Part of a small language model's weights.
Size: 8 layers, width 192, 3 heads of 64, MLP 768 squared ReLU, vocabulary 8192.
Each number is 128 + 32 x the weight over its row's rms, rounded and kept within 0 to 255. Layers, rows and columns count from 0. Numbers have three digits each. The size before them is the row's rms in percent of the matrix's.

# layer 3 MLP down (transposed), 768x192, rms 0.149, rows 330-363, columns 0-95
103:111169147072070137121144136111096067116147096108151123216162058133086129124119139130110130132189106092167122191140130142180067076136095113110157146078199160144124134153076126171196083085154107113124190081155135181121097153099155121138147135162142111137114167111176103107151156135128148114
106:165099175151112105134143140129118163130121137143061106165089113163166133114065179121185109160190129178151133096145176149064147127133161159142112116071115207157115133142163074134124150063108119171138155100108129099146154063086125106123080111174172131111114159127123104085101062131070181120
113:151130165142084184174196127069142091174129169081104060134119082164095116103157140146117141156126137122180134185176132104148145117159131138114105169135100095108152157177121177166169134102132114147105108136122210162150185132128068120131107121109112088135153116167146093092130117153070099107
108:142081146193101108115171176216123134130212107099129164118130106155140148132184193131199126130098132171109102191129158132172086188127092080118128149136128119138180141124066089090118152101156187076111158128146131132124126202082171110119116094154151154153130099157137071160167114102200148140
105:094129117132152091073117105112091143133125121113112081086115113155157143142120167077093131158139184132132132130130147129089156128104162186085179080095105089100107144113048191208125140166077128117121083181134127165133166092104123169160143154100113077153130127114119106104129083151087133132
111:177140169165131143086152137181087134112135068088142123104156129138065097098133121133172158099163157190154176108073151127140143166099134116145142116192110153101138128105148083124115122129144167071138098121083174159163055141130163146053132148119121152108158125117078152102071145051142138201
107:136237136168087127113133172157095153129138145109149113155102140084138132148121116115156107066142165100135150085115173177219127129153092149159143129076108086094156141124044121149152155122103133129175097087102154140121114175139097158113114114145128155129124078136123150182056112107214152143
097:100241176101133111132101153112180048108125138140116156137098128129177112170077156102146132140099135120099063226100120101125101143193151108090132145100083157108104113088057154196150119146138096118107110116097167178183118068156165123125143126090137176075085133129121051069076087144128131131
085:124128121140187094135102169139141111134105138090127110148108202120096188159145121125145137107117089118102090157149096113134131146127116114143070148111075136170180097126072129183094095120152075149077119177146153182187115079112122155084145100071103149064134124163154141102094123097117146134
110:118123086076078100135143078151162131082180119117130154125182128065103090070132081154121158156093093104137146141126109138091132137106176089141179151157110100153115126137091152150110127173093151131112159140071209199195125103151099160098086167087125131099071112125118142101126122158120140045
089:161121131114078140075103082177172113143124236112142137091129135085140142080119157111136109155154128142099118128106134105127144090144128123120156161162190122124095133112184172096111145188153165083102088123113105147071137111156097127112090130120065156119136108126081213081146138085085136138
086:165126139110069055115093112080149094234064139139123105145167186117124124107127113129137179140071126139136096153113157119095158185101179165143120148111136133121109167126094137136180149156121109182152047130086122096194179113103099099158143085099088110163142145144103147112137135085155140149
099:159202105162119132183090126115097157157196159101100113134062173140111096128110123148130145095100066136170163103174138189040159145082087175105176102128125106109117133069102134177084171110073110045142124136157138099058171119111144181096122155164139172136127097146138136135117058110159131126
112:114156165094138158150163079093120094140110099131098169116161106156130083121150125116111124154123090123140099169177152178087075157132152062108169172152131080156074070128195080164166178128104125104121189149196175153141102095156150176116116144166114119145129150104107158125189103132114100150
096:131098112162129124095115058101155113134106127090107124129128132127104085151101120123144107168141090107116163154208114148154127130120162088146185081106131145174117109091115141149079066141103145111183171122123147147165159098091169167149119137125110130085175174133167102176117126143131083131
119:201141184180082124131076200066094127113095122076128140164162105080144160123127180148097156146137132142133140140113121183125166191100134172145104101138170082162165159185145165129119150128175119161154151217113076121103157078128171101147084153206126102131120147161121107111122153137086101151
098:134094135116161087172120157074093115140132126071110108138143195186128138161096128084115112104093153116167094210080143172144069159123054128122180184100118127117071144104120108154157153121128101073128149158110124127158057150105133140126092120139142174092136137148141204060122108123101191162
086:145123087152093123088088119107152136122115110094115152094116122149122157132110163182129107082162143068105116122092146138115137136111140135145177126124095080146137159095028154112174157162072122074159142132154160138132181130093066172194142134117085106162154202089145159142151137155112168111
095:161107115141140129171078069090236113098082241109158122180129111134114136073128156107152177076084164089103145153104142142166093125130114080132174073119113142162098158135175106135123075115099106117098152082079111108098105079073116113170109106149125146114180138152138111093180138084117116128
105:153111118160130084174128128089117160194100115171139117175104167113118051092114130147156174171142115103175186141175124138147119119117165051148175125113132152200097079133138157089095094120153126146118171093111170097125067115156182168085114091145150125187150113093140161115124171098115081118
096:118139146148124147141150110042089123076155119115076155186103056129120113161160138157140033131105116118169125154096140090129125078159079165135142159090126122103111099157122064149143108106082096102161105123103151113109166140138063111140098133147154171179142132148171147105169119136037121125
096:169160110150090129137195126127157142059119169065124113156135140127154140114096094146100116122110113140161161179147073173149122173162096100113166092133192132156121167108076096149118081175165164191111115150089182134125164082197151114102185148194131084184090128084098104148132134086176093124
093:151119071142144108108067076170172111107199135164144106170179148177127153135105163122152085111107156095108073127136131114255112105119137093091138192150123094103137119129064139120161087116132139118171124104154117169189157138101134140126167054104154108139130135134117125178125146113078171151
094:154115099131153141181154126101153076092146169150127104066107144131129077148184120152173139129085182086154132135166162200147078114163132177102134045113158138104072172141159083127168136198119147100153179125189109157125068127116110121100154163097091126161164159128146113071090061142092112150
093:147170137091120072124110088098153096171169138123099120138103116150091067096094150136123160093090130127126106100142128130097132173089137068094106137109186138127121137082175171115186143146112103117146156141160187092160132126127094031195148194153121148195120143069141134157137142142091158080
094:084128096118164103157135093116139168128142076138169171142130069110095072128128136162180173063085188156123153112153098100145176136122126157193136140120078128162155073114139141164149115169101097120108129153095192111144167108102137111089187195194191115174137188132106134137165137166131135111
106:139124108072094139079137153097080172122113114149123080166175159155096115072147120107161109121132140102085141158115175144129103060143102156131169084134146071129144174116167137105175112091121153164124150176118154144176184092140179137093095146152136195129110102112141080164126100082162206089
103:105129183166171141096130154146184064191148101104148150168128142131096150167175103133147136103100189106136096155146149148099114116111147183102112182091153131155134138162143139163122108137114085134175133145105118123148187126133111140121092147189122103162206133117169063198136104090159121174
094:167099143156166126185153150097135088095155167154170106128119139139106109169151074142128136089142075137151115179158175098172148168152109166116133081104128102179093141146104058179164097168083152074080122100154077140124174109158162136141124151165071158112143176169162149124117135124099088166
101:165096099123095102127110098096162115085053160124155090127128128162169171081115045083098088147101108089106154108136122143102106130124117100102183098126123127120117081121141072070148179164141068138110179091105140147100153204097142126120130072167120157158078117087132180147146100126130099147
091:179141108145102122098049117174200105106107129141190133087201126082136171124178153144134146166152178160162165137117080163116114110079126102134092109149133156137207116166044157143125146150078097057130102106137155100145102079093090145182158150092131088132183159138125134121137155157055099131
106:114110134119105112162136150155173172114148128127087073169114155108118172121145129189146114123150126163111146202126177142146126137122156108115032211091161124095129144119198123089103153140048201138106143136104132141117108110095106108090137101141119123130163088141142159082097119133107113136
084:095177112118131111118095071165135103099183196166136130114076168102157151135144207131145131107107195109158159123117159157103147171178093097122153111118116130154167119147002158117138182172075088079136146144148146147141139132126091154154085095145162176107144111095126178100131116168100103127
095:108129136172129142133070112192148118110160103127158113148205138162112144097082170058119089183146148172140169154114144149172138125090148148104126077171156206158136145153151150111090116113089125097089124118107093080151141083143153062126112115119114174107102105124127077166073150060143118124
# layer 3 MLP up, 768x192, rms 0.303, rows 331-364, columns 0-95
100:122091152150138107176092153109108116109116180181105149173133141164126135062149122106132111172118079136121152097140133130139182148145120123157143140105139147182126150156162127124089188072120092118094120146073077050078093118165148135080075140152117084123110097113086086162154177135110145170
114:164127120113101188172080198108161157138139115105098074197147128169157164112117136182091121169204165102110075171140156148160138082126144149132082078131177154106120135158183142108145115088144168180178188174139135024150115125149111144133212160113084110125144138141129147181168116106088148122
111:097167106157155177120137223074156139145212135141164140171131129127122105139136137092097132087160101110027135152129090181139102126176154126090202104153148143174142119120123109114155116071135156132094092137159093116137140142094115164141125170130121134128173098125091127158170104121168125092
101:120110100170133101103125158068099113128154111098137120150140057152147117094138114112096157165136187128113141118082106107147128121118085176121160178092136147087073140133137139124155104141167149189143086133181146136125114122103198135115116108104145149036130094049081085161156118121105136081
107:156149101036100161105161143160089073087132128103122155117167128162124186121165050133130186150140199110126169130165114163063144139139133117130113099103111179114093122136105118124123141156160167145128131108058182145124074146181131094150147135094130194104182151124097110102124161039161137163
105:103156115161100172111115094116079063053175091151112074129185106069102127160162138096139153101072128125133140104152143166146197076152097151105152093178144157069167142130138144110091144113070143143121114128139125096152099144151157152143109101106177119149148164110054164162113116113120088135
094:165124162095115122147094143142124133112110131105126131166129102111094127140114109191167135100098196062150108135143124131140126110106145090097127175117152118085080150143127226146129069110171083140142153143146128185175137110154115136190086128092127145162126124167144166086115126149137128050
080:126085070077101182155106122177087150124121129096127139146079131106156129114107098131121172098123069117170147087135120200054206124084145161121061170150090120123105133136099223145149145177145116107151124053154124120152154099108130140134112158126076116072151089129080152107149146139174121089
105:092136077119041093092123092140142116122161098159097121122098112111093111125149163095148138150133136110134165138123135205109132070065141060065136160158157167126078142117143116090161074125207145116202103087158137157086145243064119131171107108088085127051079097123105153150129092097083145077
085:172079098135112112143139142103082135131181072165081140121148072122162080224123130140154107145160155136132097119145107120126137172112162101072164134161090094152104160190137161151180114119073160195085099109093096136109140135168126048165143133125146179146119144160112150138149107160078082142
092:126165162159149116092159164134131097122133125090104083099096120118118147146137143151086151117142109161105184131099119116153135110128113147179151102129116154150098149164120126170095169077138109142134071159069146064149142105106193111133091013141156130099143076137073116130125132156176148148
100:097099096104124121168131128105098196170118116130094147140153137140151139133112137079122147123116101192104149121127110132067093071078101146146107123115166102102145186132186157117145096146128077132214159158149110152181158121167122128155139143139167129097162138161139093050105076158120122104
107:103127149146128098148114096184140121100112091172140169129137206162121124133146118117167133134109126193138129119096096142089111097073152158166119158120133124142163171183167124078103105144123147100105161177105153161111168158153189124118137072134119137081151110127079113131111106196176101098
094:167198125137117140178161153140098149170166132185144115147139120201109132159089106121095117102146111112133093052151112133084103124141119096144118149086191178069116134060128073098069135131152138118122047110198107094102173126100096162158087081130094068135073157168085147130133115164112125116
120:084109150132085153122082100142135136081092134169142060109138109080139161180169120140109115138125172106030154135134190152094155102166098141114121128130151147105099119168181083104151166153129098147097114134139097090080190096155130154166080140061139132133080188145138124121085152107139128046
091:209102187093123136171139195082117119141119080123116099125146141128098158180166098117138167081108115137112102094113092155160236159124135156089151083092154105156158132114107075129155180144113097105125108094107127079137100109125135156174113182145186161127164125129080129113146111183104157168
103:102099058182118209105107118176155116110165142110160123126129094168108104121135099095090169055175129155107162041127136124145138128112113049113141079131154156101123151110132079160155106084126141131110132184100124186047138097131149168151114150107095093107112139102127111107105153093124121153
101:134118158114114145137144174087168164098020127183137149112095093061104143109086109111142114135117103146077166139120137117111084154140128094182136100134117136154149161113185122108161099126123144108223122109095126133152149160144163121098125138113159123137193105072111096117128092157115101201
105:104097145096175143101139097159076178157107094156131144106106097128116106127148160159181172157147109108061134165079171188068176168086102108136162153177172105150111098118165098163118098157144105089165156104151121048153106080093168146155141082123187139164171116079146105073120087091147125089
097:099126138181105121158138091135052145140094097100151141161127109119102136148140120135160111139137116116165109109121139141085079121114110161163126141081081151118094084143124151118137105144119139105128198167097116047087118137128117155132090148162155162155151113101150135113192142232114143044
096:155142191144119153104099189125102136148108123147083143138096125131149113112170128182162083164090138168138168127126125115125120086159173149105142120124131143109089118126133151142181112155158137194123118095127093154146148157142100115126109098068184124106150111112101113155162101180118138114
095:117145173156151128141113127121127178083100121172162133173197156105179168158115119145189138102146135150142184148153146150133189183093110103058138100189092111101173087149150152122121111067129111167105128115114110138171171170138088092085162091041129177101099143109147092125104127096146123169
094:091142119102103108127090101089164136078141112154162126113141190185113174123154209092057185093120113147115069140073126158130108147141090114129094165091165138118118153111150120119094090080117141142128107060119133120117121108112147121074156112071143110106121081145128057160128113153126112161
094:086171051089066128085086085148103140166108136102119145154132176143131094148100111139113106174119112142099187110152141181053127108156085079204153141119102100093143147129123178098160139111168093106171154095133159078172136113140125091141144112099129104159206158145125109128165130192136101160
097:128135098138006150104126101069105095152159051133129142093188084114146126175138033155082160160068195148154131117152115132112111154073125121083135213150115153134137157140151092122170113119136162106167090150179124125144095103099162082117083154153141166138083156070106135106121130095143162112
113:120108075105086179126146148128105106107155091134171148168082138104100153119108093072072140156135183048107116107099179122134120136148121137107142069119138111135110156149089141120122104121140126133096074110165120100117140112147136092097187093145160138147221113123116108123166162136149121100
095:133121100117118126171134131112135141116148123080124127105179117144112113091098164135147123061131117161111144082086106164137127084130160120148131103167089099131135073181198141119152092122042216158104164124164120173131047163080122118068164153083153146116122082141110076131078142141107115152
091:134075104125175160115079109106098153137114086130149090138124110117127094184117093090087200144122131122062116104085148115115118135118114139032075105122212035106069209093136090149168146053093125115130103137145091135154126097116088113152042164098105121153079173158131099113091123139184159098
116:174201184162084149121069157185133157100129107140149105118123088153098194086112153059109109131184146129107137141042147078080124139088127160102153148134101118138138195184116114113071112080140093110103098149128130146149161095154171151096149111128115140188067162139118102106089131196230142172
088:161107129127143208059121194136109171124138134112122142085094155029138107142112074139096116131108102151163115130120144134128083149119099115122084122121111171119145156138147192171154119098137157130143097088093124187089090066126151166144103120127105137161122107175160132129120161156140136154
101:114091190149135133137133138125116084148146129108135132167140149118102131145099142074078132190100146115127135031108080073129103096107171161146177102093132164153104176103164092168058100148173101134105118136123130148116104172156134128111050135120180144122152193145083117104126172083123104168
089:177194150128139153119154123176126121125115112139125103144105098104126142135075083115127113106105096138127179126093055138139195141136127150130101155155138156156124119164107080105139009157078181126083113106175109156121160163186183150173094140110111142158174103133105164137125180117125148120
094:159106132130158194145133123162131129172146110139157146141141157134150153153072149135154096080127182160137141103146114104153109183157138170094105082168132181173102091137086173142054134157102138156134127132112077137089076146102125092089145113156143181130107037142107094078152152110111141150
110:128101155153111156150136140103165153136153100113100081079183126131128153145157090160134087081099119132096138145127100105156130149152110095090119139181136122143128120077147141139220119111155077136129153114101136135105176148153151179084165111141121174114131175134111079139124110238115186091